Part of a small language model's weights.
Size: 4 heads of 64 (2 for keys and values), MLP 896 squared ReLU, vocabulary 2306.
Architecture: RMSNorm before each block, rotary positions, embeddings untied during training, normalized queries and keys, some layers without attention, capped logits.
Each number is 128 + 24 x the weight over the matrix's rms, rounded and kept within 0 to 255. Layers, rows and columns count from 0. Numbers have three digits each.

# layer 2 MLP up, 896x224, rms 0.14, rows 120-233, columns 56-111
110134106140172103096104157153140132101112125099122164122146168143142124120128120151113120088121135156104125155108136146116110167121096104118167123121128129137141107132
150136164182145089108138181132102114121111155140138148127112149135145097127137141147132125119120105107134133112169119133144170096149129116124096149198153139144065147125
110142109145149132146146123129129130180113148115127148115154148159106142103090125119152099095140171136128088138154159106210122110141175158180126136091149118167126126123
141118123142157154166123133135134107154121126118078108143127150107154105146114094168153135094128118132144107115167118106130101192118126123092131113119112161098101131145
160129131144115172124135139113097091159165126122143146128105124128111097141140102163125108141114089102129069126145113176171137134179145116151158138119168108145136151162
086149129130121173123110113125104158107141107148150181095178127140139137128126128154111144123171133131156108121116082106142119124126136084100138133127102141106116130107
157118131128101167101167111153102079134149116163141102113165127070138085204134151130071144075171138138138097154137137143149135078144075099105133119154124135116137088129
106090137139139097117128148104147116135132161142108157123134079103083152107107149121174156122145135125129067121109097064143141101154122120155188154138102158158149101147
141118084141171168162117112132136122115137131139096117141128110158103130119139203128132132164126115093078105129107137143162103139143121078156094131158131145144048115112
174129149132137109123085085125124134107130143124120145105145139140124108098108118135107117119093104131096132077120104137123153156132141170107123118125127135107062109077
122159139118124150123097136181093178138130129141087097127124112169169177130115138131151146146109145098128191138169121161165117156122094120138142151125124123141085115141
127160139121131147132126123100125153127150138132053156107134087092107117125107082113135096107144119160112174166091156146169107102119156133121120077125105100143129104143
149165084129132129088144144161118105129116122121123113148188134098116112133109139143115108106077141147130103100112105103130140117102142130087145146157143065129103107118
160136102155129163131166147170137138157111134137101138122103099129099132134119119120132139137112195122041137167134159127169131142173123113100119141096110185129109120133
123106107134162149130095131107109117126135103087100094109108123153119112119140116112119145116122138104149159118122157111160133114106106137117113098102130133106107153150
146154156105133077158100135133114116155123125082096159153113116128117162118131142138122154071143128109156136107142121088139119150171137093114100119091142120150138123132
148102159157111123118117157105114106113129123116110158156190102089139102124130092174118121118181136169138164091129116137115146132143110159118123095096098144100133110146
142135154108165130161113120132123152129106139092163128070149146121142117124120113163132165153116128080115121168162133104153147147118112095113155123134179118145175155093
115141108105115124104169097134149121139119095120176114139142127119145100124102174140112152128098134154141124137104161179141115146121134126143145121138123155139160085163
114132114137120112128137117145112127118093114130081097133111132155123134154128142172144154140115134105150128108137108138144122108129133119123144111117079100165150141099
050123099156154135120115125127153126107108097133136165118150128146112112123133126119115110129121137143118096141153121117193096147113140131098068076128130116126149117131
099102159116127113118134180140085099170107148125144156148140142129142141176147149132158130165144132128109144144127128140112141128110154130166126118111115100146130189100
117145130122107070120098131118124108100126099108133137168061090159112121132129145125133164124100125161134091107160143136121168120153175126114141135115124078143113163122
130126124145147100132155132133157151152110146127093107088133136173084136152135114114121107133119132100146125078121098140145107134137160149143141124166141130136151147145
110089164114189097157176124101161099123080136143131119090194092144126130156142148169136136123165112132129104132174107157126152104162136117158133149190107121159138162153
094175095141128120174160134116160183159119111160132141110128119161112114114107152115114134099144138118156192125081103132145188141107153131117167123112155136171114137121
095140128129080156133092121130110103133135147133130205169149125128119129090108124145154110126118129118141095089109138124142144137113158064111108139118135102109135106112
130119118121136147141097104129121160102120138109098119147142131135131120117132115106099154114124080130062114140143145155131129122160101146139124137134099081117115093104
156131122112144180086111107127127159125108121118118144144088109125118128123110153122141123116106124081114147141102110159168150090110115127138131124112151121146114098132
135093213145133176102144117148118136109090115094124163107155107125160120141111113098101156116092137083140169124115182135140108096143134132113049086141138124114138113127
143105141138146076173103143121127120129139121146119103135170158141100147115094142111081117086133136106118151096122131132112120130101128109122123123125131137129142107158
131118101073137121091128120134142111157104148095161089069118172156117107147117145122079153126116131140122144121100126149106134153121138166142148152134102136165098095113
085133164113084092071140154101120081088162117151078121085190146172097112141140132133108129124150142197126153092143089159126126164171092130122181088110116145125152146160
130145117099156114112146126121158079132122121162150154060110166107111144103183125131102121109115091139108145175159096110102126123129109177184114119083104115152151161146
135138128131102138075139107148081108111099113133160156121089070127148129119141111137115175132094086125170141148130143126130159142134077112129201116085098137105144116057
146114156123094114126092155096120102119126109136157158121071131159119112149141120114115133112115094129127134145127142139152131156130166133143159161156137127087133135120
169114166124125122151090155153130116145116111133144126070134104126141162072129090119139152111155134127118075111127180108156094108140145129153159125107155107122123130167
117113112142160093167099132139116085123136103171079119167104128157100158143098137135111159098144093145121099115183128122106119143133149123115150114133119141132138143145
152162126118098106111055125170131145125135137095161120083171120137128136114101175126112154127171134155117133162142110142146127171148080145079164125132144162097133120104
120117141105137138158137134132100142131126132120168104069111117126105127141153158113145138149110121147156119109158162134135166111118118103132109102121167109145140124141
110118121155151176093120148147112094083158095175078136075109103183129122106118123080123129161127125080160149143138131141138127153116104103141155089160111170145158124098
083089127116099164082152136113126104167117122140136153115124144131110144174100144147109131094162178099114147155181136141080144154126105156109149156128105097100141136165
121071136136146115110115153130118062131084134131135122074176147123125139155137136079139177132157119130146127103114145113157092140131098130144130123114130115139159104137
148158135145089108140141118128131176157101110171145144098102128150149142107081159052110138123110117114100089124117112141164104167084185147121149145126090123106140132118
117161148110146123111126140102131126097103140150141117100153168121116153119141128143131100133143129160151149132125127112085108113110161082101104118159109110139129110136
087110119151153087122172146134112110093132129146113149122146097134122156129181140128164119062121130128109152121118130145134174124144136130123139131133136145154142123116
114101144151139170151122111122120120153123150114119123159152162095106135182178116106116110133136164112115179128092149126134069151142140116105096161086130149105122124127
129171115132096144132113128105109104122127150136143105148127124138112108139108132129131115130140142130121123154133159137159139130137123166117125161137146119149128147151
158141094120162123146127118104130145149097116142136143103143143120163186142139096109164145127135088130129123158065107169193095108121124098141139154119110152166147145086
137163153112131128131068116201132145127127164158102153112123096138151104081109133145118124118123143126160123130168123132124113105121096079076163147129108182114112164114
150120107155100156126125093109097098103092073060113124153144132117108161154119126167101160119121124142116090099157141078134135077151123124089132139138132151134135141134
110126106133114125152126173142097112115158114115125114125104138120154095157134128117108156094137113118113178136151129115161140085150106124145132107114146134140085109142
122100094139124088152138124147112107129076161166096126136107160111106111153134126126125142169116140116090098105087083117131117112126177122142109125133152073142106124141
106133142117094112124140124080123084101138119129105135098138161111110110090093103121154127150116127110121149137116126146105150124130089132148153159102137123107140095110
105127107141129083144134153098091115112127119093147158202095050154156133116135163121091150107151088174153101120152150159155128097115157126090090142136140140090143152122
112125135128112142135103156135077121141127124136079099094142152165164114140132129145147169113095143104126124103095123141131148093158083126139132140131142125128126142119
139179176109120143150147126133129092094111142137188165144116107130150126149138134111128167087124135143095108138088082174128127115111119187140160124182118125143145066146
121125134119111085169131090179131107143139156109084135121118143100109133102115127150158098105119127124109086118178133156141105125111117124169152122167136114124107093104
155118094078161140116134138132117112120104118116133149116203157120132087125109081129141117100125135092135106121066100177098119097081111109116182119118142119128123101113
130148115162123106106083107124140138093123152144088125142129119090096075180109160140117102122136116122131133138154155145119159161118185141076147150098116145123133126101
112138152165104139135148146146135115117118084121090159119121100137121131111118127136126162176094132131128091134137158126072143129138149098132142116137102137159114129096
155139126149133111136129107189144101121098130114116156120107092180119181101118125125136151103170158193115186106142131118168113155127103144086107145146062110111095121143
129130123172100146121125101128120084103136143122122125140122133214171108128151101171143131103093114103154118136124126114189139120154146151126163122163150166159148147129
119138100145069125172129118089122131150089110143155133106108090147131114145147110112113135123166121126138131095118116076172139161101110118107100164128094145107085124129
130148124169096148131114066173121074149135136141122123138137119105143138155108155096124171073092119095144135113078145135148102135103127105112152136128111140143098145133
125112140169130046178058147114119154096128138129125165125103104160145124077097093136145129150148111147162123143120120152125129090108120140125151137114131135136117131110
115090113109105166149121124135129133106100119093099099104119106098109141148133157107098133092080128155164126125089099085153171095112085133117141159127114140169151106091
114136116167126117144104096122106103119141124100115117147114089103144124113088113117105154132130134144094160147126154109116121100103133160117147089094138142148090119139
147079104106167149110112077094108099130047158180125099108095076115107133128147104139116157121148147075142076126143131211128121127148140123086171151154142113128105162132
134107134134124144144102138145114151150113116133103119100119110132115126123131130107113137143132115110135181118184132106139125078099134129139151132135077107121117105137
110079156115113125171081146133128132114146178139117121102128129123129122128115136106125138112126164149134162136147132168142169122073161076104145147103143128126119121121
156168137108147090143160138156104131132148191076128121143125111151133123101115125109112117141109125132151126116112148082129171159147153105141176103111129173108170086164
161098125151138125131114163110105121102111096145161155111113101157149134137163077090096095133126126119117126129119165167115139087166054087099144119124077112179132122116
110131135124116117137148163107149059129105092121144129138137129157135122117099152129141161109113133152126126139134149129139158109181128160134138160149161147160116138099
136125129161077141100111124185109135112164119159092132094129120135152189132078112092147122114137122110137146123136151109130142131080147139163120125139121117114110156119
115139154122176148109102141077101144135100110123090118126146099115095147116145149096118113131109115105150113128167130167130111100133083106102119095121123166153167177134
130123162113142103133160128130144135151095110136109170125170114133090125129121132160126172165152140169127144158148140119176116112079142093134088147118125078153117146145
146087096165129082159174119106132107141156116101110113124158098139101154142129155064136097148129120125113130128092105128112118133142111103140156136096178088122171111137
136085131142121168166091143145094125132143132107139082134085149153149115124114115108163127085126148079072126153133136086108140137148128107081110128121110133124135054148
140124154084120150146135127167077109118147097150113130140105124126142143116120104095125109154112127063132152176136131136112123114196122108120091104143134191102137112129
108117142166094156138133139125105116089141093183136102113137122101131113131143152130102155131087135188140103103113124151129118071137148076144095140117118134138151146092
131113092163126091144086090123147143143116137128171127095161134179143162119133166138111120071140079074129184159123108094134121132138139090092101112139088115126133103131
123128111132129117135135143114119102175079116119132130116119135139112150164109134143092166129091135150126130125151147116135071107134140123115125159113127126156148135112
153148129131090164173128100143127146158095137146143127117126127157156141124129159113124146135131146113134121126125159077105142160107172119113098159093137146141111123161
145100141151104104101083133121106099148132127100114125198105142147120131116153118105095114069127113109157133159125191129117135104137189133134114146099084155137086097090
153143091129168136092133073114114130115126145143088171148114111130145133150143099184124124120134127160178147129150114123065142133149115101103136153110146108090125144139
150141105152097133160110134083114148064137131124096114134130107139106135109086116121132151129141094143134098127081120162118145126160125125114164109087112113134109143125
103130169126137163134121183136115089129151062137087116130146127068141084136092150158137177134145165119122071077136100162169091118093125109148097120127127110147111135101
120123122096134101121122146118151102140136121150124168090133126077124195128106075164141121121143141156128107130114154133139133122153130195127117136109129071139137108113
088089137148150100160106109110122094123141093094104125148147135141078153122127094139137132121098108131126094114153156094149144165121139142069151116107153125112114148144
110117113100183138138139124158167108134107140130120116099154118172135142154140137142129177083142133107127097104132177163126124131106096113121108105115143117120108113164
141112082163103120121145132122113066156113097149121147103131098126139145123103153097151196159169158111120113160125141152157170116097165132118100148124103135116155129193
141121135111100109188135159125103048107141107138115142103121103096102115161157141139097076104138116122146144164113147116174161123137104144117093168139108143127145111073
153146092114122115150105128175107145129144142117127151116139089137130125161095133127110148114111119107110123126082129138137119151126091128143145123148178144127101120138
152120120054127119121120109158104092098170143086149123109140118140122146090169133103091099089141179097127134115137150092164123183130117131114077107101145129134139140143
129124127160129150163087141144125100084112145151092095114165138181148135115099112147109119159095096155147123139148100135159111110087093123113113133107061132156130116111
131127092099134198133124095156115129146096093127147112103104121137149131117142109152096124132146126161115116131119142134126158157166126143161149123073085153148091097121
148162090140147107125149164121110119128156151150083125147107132111146124147148141129131159145087132113132082101157123146170102089184155109152156140177115116161133129138
113138180090146135070125125110140075130134094117116140122113149181097078133165100148143123145145138132154143144112136109146127135132147109136086144177145118132097082150
144104122124137117127124095172146155125091055130111147085089139126116100112130158129115159127142129142132116137159118094143115147116112106131144135111112142123151124100
097161137099106113093127148134123116144146116157064116121146146137111144122119125135157115164113130132168105161124132137114186136132123141131131158121108148127160134144
147129157143158138180148080111116141119107136140055120125100136140130140159132129151140169145120107139120118174106140138157126169094115163132140098160091112140127146131
135155127059148125132131101133101114148105128104149140144121075141141122153125128082133121079127148130159090093159113105132162128116200174143100127115125132182116118097
137137149141110095118100106161141119155107129133169097120148171140122136163098133116136113133174157082110139115123117119153123163107103102143154155117153162168080099131
161152121168133088138058122125132120107127130127098117159141176116098137079115155130129108134154140150134156121160103124167093137129165092167135165131147144161129150090
126133103144135141123160227173098114159135144126136115058134124151139130125108160138116200163123141113097108131082146118167105131156117160133104123131144126186117155107
141156127151174143171135139137104114142113111143112092143116107098143162081085141098103169156108149120166156131101163151101086099124117115109117115143165095149134135102
113138120137144129089136127149100160128148109121143105102116146154127105111149137099133103117128139129114108131171102098095135122166140107103154128125138124120134112157
159142111129131153109111120117098160147129150195112093160154145102157136099125119144123102122124116088126114102115136119159134111142116135128126091100116143145106126175
129138108160117135171132095086121113148124104104123109124097106137121146143102112107146164116088139137137149119093112094138115083166130097097126119092110152079141128143
156081121156153094129092135121116107140086161125134098092128095182128125145138157141105101136122126132083074081142152135159119112186118159093152146096145130108114144109
092128125186102107170117110108123132124171101168092089128106136161137161220173158159120154102155136131169150142128069134145127149118169101123144165109175192100148113101
150094148113140095108155140151111087117115159134136144095114132089115132112123175102143174137100122150103106134124111128113099125156162164163161150116150137159155110139
132127100100098137093105105179150075143132127083121090108139118102135106149121136123130161106124145107094153138127118155127117120108147139149140143103149153143150108115